From a checkpoint of a small transformer trained on Wikipedia: MLP 1536 tanh GELU, LayerNorm before each block.
Each number is 500 + 50 x the weight over its row's rms, rounded and kept within 0 to 999. Layers, rows and columns count from 0. Numbers have three digits each. The size before them is the row's rms in percent of the matrix's.

# layer 12 MLP up, 1536x384, rms 0.133, rows 1400-1450, columns 0-127
093:495525561476569574425453474525534509476495565573413562438553540553524486531418541405535465413537396452527465543480442555423486530537498495578511516448560450528464506520396501489571503546502442491414441532433548396493514447480443463524404503473505420588516529567479522547447503511446577461488521543429573472471508475557513539516568439422505471517497422542502522512543508547549561475536
100:503460571562527419495454425564591519537521448481521432421515467441503557452492531448518447512559435540516435529407445590510449464498459497439594575433522570546569556423503478409515416446524468541514448489542455439521592427542512442532556560441481508481567457433408523561503509546475474534563499489425505516520429482522389487510489449452502516522412472586516543543437457522481497493523
096:523530472527477476532495503505536545466516567470510501498574462426446513480514502588452463461443518555343520431532471445519464442440484590481445545536581485501510451436598543546584554502526495503424493528466475491512496501456470580497418541542466515522525441539491564535559563510567475578411585464569439476541581504527455563491477561519523500598371567455512461559452495505550559497502
093:469538463551599577520476558537441571498544455515520485588473480542589532536610445564421510527467465523357472507454594553486503522469493555453473481544415536514515480460542461504553446517533541552477587422537443439513471418510530469557413477561464462462552487493587562472433574496597563587474504482481563538562454450415525514585444455555492489430531475444500467533518408529466524623518
083:500485571580540530507514454506527491530483458529490462535624477474421394452558495557497478518455539509492496463488544537518459579515432438507525445537562490496526545517492601395475506505591495560523484518464512494513424479502592509456521514474506563509507596513577588474491457435481430553567540613506488540540534468458532535558553517458496476536525476552511462554561535455548500529617
099:516472505569511533516625433484497502548390495503526533511523574400451465474471496597541508526515421514521515496420500451612432491443495549537467499510532535428510533483476570508512542474505483440522566398500454604524482554589540412448561540453448421476509428460492539443502537442506522470519538606513515499533584523436514494652518588489509502527536520483538530497538580487538475592483
100:522557505490407568492501540436457542523487503511480573551586469614535477504420495468548591488530470539450426560494557529582491475487518519532600527522512441508602573392530488447538498474541616550493562535511494501505551490526481535589417487509480477526500450494464463514480547475500578493480447405538566470510461555550522448605476475584462472446468579517572431579537535554525491470492
104:540487481396528522584436567391546505508428493418512496554511458455563479485498575471486505534451439513425442575408441515416427468501536498531481484472513529493410495445418514525429487545616493451471486512547517478464545437506457438481463437569541618436457485510572525558494468473471480486583454465584521500493577492606444526611575590491535524487531459490595557515476389499540518477534
102:533512474484474530496502563534457471540414527473558588416503417498574548507564472455574530500537527543385516497537495452443443485526471444588501536468532544484560496425401542435474454527470519508524485459452501548489588434531564482578499516559572520542517516589471570601484516530457483554516501455570542473473474486521416530472514514458542549521452457499475552541573417542550471515418
096:513527518552474423562513547469495416447518506567535599504504559568522475551522564546484462515550433477483520550640602503473487488529429507509486505459561620413551538565495633601566525506469524407527471524499648520515569385568502522576519493594507511504543570427496497497426538506569487485520509471568478381589494437529462504516449499591494472482619479534606531518478439519522555463494
087:532505464479471566504535538463549538476464475490544470415517449426449578457434500554467480529488521489478449519463476441555499485466589519455527514456479491526446571509480506460528486523461348407495418440531507565509601465572534499450506534540549604547549587377571566492568534460485617422472546522486589545508505402491462530546466437483382485475478465508442466527422521643444507410481
099:430544442520571538550524641517413403531449413558454497460484520442459524464469471563550553481494465526535482610462519444480501571464499414477460475540475527479507537472557452385516449427482419512464424436510386427471525537463475507558521459534479526437385474464536565432542449510572431452509432414485453447538435536507531420486525517509444502449488544499493492379564419460464476513540
097:575589579480483494542532479635482505610515437513556571496482540441475525495513571515511497528532564549500439525514553478457515433472559528516459611511530504539523464567480419524462442447593605498550405505488560486561503460543457485487366552484465426608467597554381436508473491520457492578527562432441579486492499493536474524452556481477569544408543559418425486463507535479535507457600
094:478490506344596501520441407494552458466424549410488535523490450434486499530509406557406438517542498557495475544518538486489441474470434521543516468502589546502477552459505382463449417474471456431494485525507494487481447508434563468437498524472474511524508527545554503467428471466473461415562519479437553467460538485486527405528525541467444468458494541567439461483568514589592545397443
095:509406539561507374474378515445569511576355548369538459564445507498458430499441570499515471541475455411539539421522522557503523474434564507532517516433384538591516481560453462471559437507551481480518443489527452509466444526492496490510494463492545453470522573387527484512447548521500578452483510460573415509522515439494482507477423474504571417431440466502547432593540397509533553592487
104:545416532471493551424510463525510537552460524501521459488357477509477487416451532402504448472566496564621536537506406469592595487428457536443512494461449513498477552556491510475574495506527524553450479430510530469570463485564456499507432466513416424415546453476465578515482560539491467436520553506479487544500539502423504545496499554461488534483458465551522528558529500498472525437518
096:541478581499532568478496491535580525510550458484565553443478410497440407496471395496490544492535514451486526441490539426453503508437515454514459531407533469522584511431490422482529528479471512507606418475578502466485583515542528480466545561572457566518512535471504390587494479436326613491479457561479515542540484472423405526489513415372455514479437495524476517555544501529515391467492
096:517434486473531494517448512486499518501564541558518578444451477496458473544469544484473516473439524475507494472575509519506615554458544490535504492605471442593518455592517480560523521482500453424491450522433474516466545522589527497508515505501499465551525627524423456486410496498542454475374561575520571490464526539577503541486497525452570565490491420426373515594494520513538452519557
103:517547466567495461539469464599482453379526539530453470517511465437568488470535523574365536531582569529464546485545426474538464509515550391579473500483528477640475528490558470534535492460504630400464508466438331568523426477481539531489504395511460491491469615464426480437477570443467487475492513458559624466509485562476425517574552423429473472530524522537443570529490442390478622484440
103:520495477586514603561535524504504531537518451395423408475397424494536562420571412465419533520487477536548444501458580400554426457492496584495504393583550415527398562464492418500503423468422435473485447521473487490499467437466490526507572479461529518506564425511535527426383447511541511586435430515525490499436467495487516585521462579480559508461449489488468513504522406446450466501436
095:552614443445616467503506512477444583384504554523457569478564558512498562446565558483461567476450453505494527506585483483438509416516487417471520503590485451448483547434449478613492472401395426512392454499488522552481523537483558485462515467511451539536460565624509444463437483477595461514440490484551463448605580559488538506487443453452537443544639514449588445562475482493425583474499
110:484552492528520526557494536546485546448448472427475467472483549565408451547454439531445502569457549490488448413416527457403459457498462511519590551549507388503501451401445458470460476541440535503462501416472408508525484446505562552464501489548513507412407447434516508477525450409497416558545552482471455491471522469540586479430491524563547396424464526534453494438430495495502523501443
102:487535474525560536509381556527487510472577518578501473505467612488499524474456534541551358564594472488430486421510505510468489513506505526503571509510477549507597494499467479464347537470421395497523485472539512519514518493606474539512553569426491414534497513536515439501508513437493596364572484503520443579476507483514422584504561497480471394538429467569536505545539469470431486498486
082:484508542503483532498501453566496525435440528435469371483509500488587506476541478499571464408458423505452533550597495560436382449444468463497451516475504458486490481449474528576429525452465517533401447321533496513374577537453443591551531460461534451506502481518450478534551496495454494455473443436463362524494443551573460479456495436533476409476470468455431595456515477514618460497458
084:461456529483456522523467429527424534466484524492637508442614497440470375469387462454562502590508507561523466442446462576496461580473474542472508562497515502458489528536321500533473541387529498478574484428530525501500494506483478512473523500457518514532407429548511600519360468460526578455529531564449504462531487516525470511529432464389474401460500498555569445469504497446564550444435
097:422518578455534465525441535532544464563530538545593522568525488513522459553488468469514600492527497529495414566413556497461427578516522523460477499541372463501462539570496557410523553469529520455476440448488482461471529566530401507507513488525493442445417419504504465513522475452523494555529460605414451490511476556487488528480465634387462559457577460506612505510469507570517558555547
101:509615490523469430451410496461426481492374492523614606518513425481500545602578420470502545510527478477570542432527588475592490529471463503531504523494458459576474401494474443518330485586555493435483481383451520541419555365467478499519486556490508509463532604511580489517523472452497566499556470540487446408416481500540512494480502521424471513422490455459503456548473537479466460444445
102:380470450475516497508565473532509608571539425554506575575530515456468479454499510421467603619503459581366551577596443485446503395555402458488526528501564451503495568455463495510534581478569544616508528532566442506465540498495624556576534493575485498513456551458522549471477463473570560561521530524487555517471517456505499439472531539422462486548509604457482605479439546530541427513511
100:551449427458476554539463555450461511556405515580480521469514546544416452491616487444425518534575474453521565429525502489524534492544539471456468566475546494531475438475432433559548506420528499587489474439475587538542491495426439567482567587421464484461507542548483544453500497469575465528409514526526486488516481500427553492530442531562378482471547495545509429493494493448587490568562
096:468481488513453462494521594530508548456484446410494504536500444432491526500475465474438499520526549507489457486393511491479519433511536463469466521498489482566453508467504362452489524423451474451426497540561455551489543555466490517512542480555449396540504443514501454480481548416591535521413491527440459464469501429457479423502592471437450499516438451519459553400455494511480486553579
094:508451513571542476502428476376548419548560478425578494495444498529483410395474533493507501550465487528456527414517437497587482436566432458489467426502461511521566494499534564602578565534477553503498525514460430569434460482463469562479379448523406537463449523469502471471395504540419542534531520454496471486414503523493444532499517448461354479539486488549613521454498520529472420519513
096:450367538516529503631516465490484518513438453433464481456584530515487556370537456543442480489480505506455493508531441494493472400455449478469513421523547505493503594337496490496511431473475475548497427471526446402420495456389551390437458508437521470448540424458500503516522401501451466486479507464465437518429475420512495540494541555535553469517501468511417481480449544412536395502455
095:543499465531540534501469487480493462508552484530483495573473490523528535576530467512613521517535587510560552534485465441576481558441562546556581498518624458476450584454516456508501487503525440565512579520544540487526428543559488502586505473468501402416472522521492504508465552495587448444534428505467529475607529525511568459486509541412494432440517525475549550425470482428533548563553
095:532528451496594617473491463526525471509425478466523476557580491469515523594354500432527450512534485465555485534544434486514427588475495496472497376520521534485465570451551556421530406465534509564518460485488553552516535555439559553560433539559536514553475481499474537578486443443504498460452418538486485557521545517378439569601458502491507443441462465557505611524474489472521421500527
103:521491473507451466534412544520545505555469520521478460330507479378395474358542519496426552526477435493513502539475472509528436567513410569458543557405486394470446452423496433469462438504472468482546563461505453519493503482487460420512493432418485436426536401465493564613474464569415424446421467413425441522496517503528484538450439524448523502468472530470500545495561512388488430468427
111:503497520433548520449454405561517465450469490440495590472411494463503525449455529523533476537489436447306531371480549520411490484530520496447537437438527611466460440530531501515485499521472410521499517532490525470588483456443443459528501470484489598496448418457468562447464475463487449537480436503520480482421547498546407520438443455482563602474511501340502440482522497535515564444390
105:559412482500487483591489467430527451488513559528587557510440551533458358555451509555459485472528583473515517427476579513530496447562459495604557435459507533440465505460508387494509471544535511543495518447486436474485434519579532531491527489519419465464450546475486473484536448419416560536520518532526469448464517423534563465558410530427513499468454472558465523409475394451374472506518
090:508507471492598544531417469481474493528492462510457673458465481409471449518503461420473471378501507470524522443477529439544464513506567545501441519399533489557482513501561425407470503506539478537515512469473499574555439573495442493575514537499592538464557548453566578613516457503547521472505482492514490398551438495519621558564501485456423611469542471550487545458444538458540460468485
099:594545547393585448602449491483466631563476570567504544406530537452580590533432574516474413505493510479501473655493447467584424563518517557493471435528533562556536490497437496566471448531438523517559520605433534509531521522561517508504537490473538511508493459462549504555455530493576509551485539486499471530413509501604502563491485511476536492471567565524564586456482487462589502369596
100:544465525489477448508426407542502506575456554475543440477407505450577516524456591485402443572472515497489471414506528471489484521536404509448474537495489413474532479577443458464601455423453509493519499447504537426506456484409472512552491480517457395514451546449468504433456386565580487481494457530460455484521433471581458595491549440588440459482534554461502447585538450469519557543461
100:425479579541548580467443533499600566499493392521466505369413496436475418473505558545538454443568437519515500514519553500499457525493485495454496389476552470488441560462515504473409570489458507474462527563426514491431474442537485457533492430604512509517531427527502456494431475542526410508512562483504502478546495482541408552517511460524456507484426484401511479459498466496561573517559
100:430503492427538498445449553554485470422414499422435517514438433530388416472548499541424492528522502525503517522464532440525485485512510557437518499500450451399528509529475462460415546474564471502566476479518398416477548457485474469525421438433441485431509550530545550386564447434483524451470432486527417525523385482537496561407540459422480525547458472478515520420463395478503498510511
090:353520572474435545501549483502568454507466423518524472548435450492476484472460473509524525465494547525530490459499545518531505404462527483482444520449501554463461569443497531470444493440412441555469437569516484541494508425520476597556508464525517524597527503474483439586475531352582568538453491571451448538533552491501393407442454553567474536543474469470507525526482606526520503496467
100:517536557497509390451518483473492425600464543511461485469503489458485487374414495545509546487506561545587556458428443441457490492503470514491496528528414497464467421498552503487395395548506488467525466505518504418519547531499517513458450572524553517479542535556463523490562526524476591487514413527504471480521475521396461543515549558477455466464546534531456461492483400497474435485451
102:492493528482470548472477565530455576462500463365544549447478491455468503610564569430517545496576469556483426451450612452534457472499590483517434520449452476547499479513545477466552427536514474461621413455525479500437537410556550515535486584465516501510528478501455516508477527467563447504528484510557490427535522495503593492510542469536432437483550530404472537580550486453450478512443
084:454506461431452516489450492468538456503496457452573463472499392451374510396496500494495448488454516516410518442449471400521467503416556470443581420471446481442456449460515460497508405447511486432558464465594479450474541440457561526517464487532505449478550536431484500516474487447553479470513590534469385548421394537527485494512427523478564432406489529499336584496399459476442480432504
102:508561534521606613464480470547494501543517474417515545450402552429532542438520477509536501542515514407498575496520441492486487597524483523386479605435534611499519389522499461450470479608534510450475547545521524497449548493537476557454543564506447531455489492465558478482472510524541442370573540532508421485470503525511445501568424430543470514453538438461678509495511438461464441422391
098:465540571588531436477526487521494510565482415423481438651386537522441477471468481486464470452502513466527470537635544519480557556596423509519534574546521515472414615428467424590422459468460549425501477484517516544479488402480508464506497482585530518508477496487557439488571580494486394521538467646609517446549530554573475499469495488544583531449494486514487491481445502447475531538449
103:456549496447525565526545479425476457557449538494430482525469434425547487561443474547487408530471441408492540437475578496523437562479526387520589537451547557488570484443587476521408470470474465464507449481453388515532468509451458388485583541433452488553499517465563452501496459462438533454433444500506473525461442387452512428657437508466439566503489466498442559481486538480472512576493
091:429532455500531428486534437471447492458548422516571566465532564490558456441560417479523500426512551507474422490634447458553461581428486498546513469517565613564546524535601552485482535422548470483535402427477478513496463533446419450530548484544472548553578535462498559424499461527436610517581553460485499461442392432519566387515489537523502460529540533459575516578545472499454464463525
109:578447505541514532510568536548555483446462427501505469510473575483415502455476501530504636489458648530588465552526497530537534479474493548454386543510427542460518514533516475572551485512542517496477524500571449527447526466520517482505420526450475548510472551464524500479567450567568544498450469504535496526550477498583564497459613515588516411517502402510520588512461618567476597597542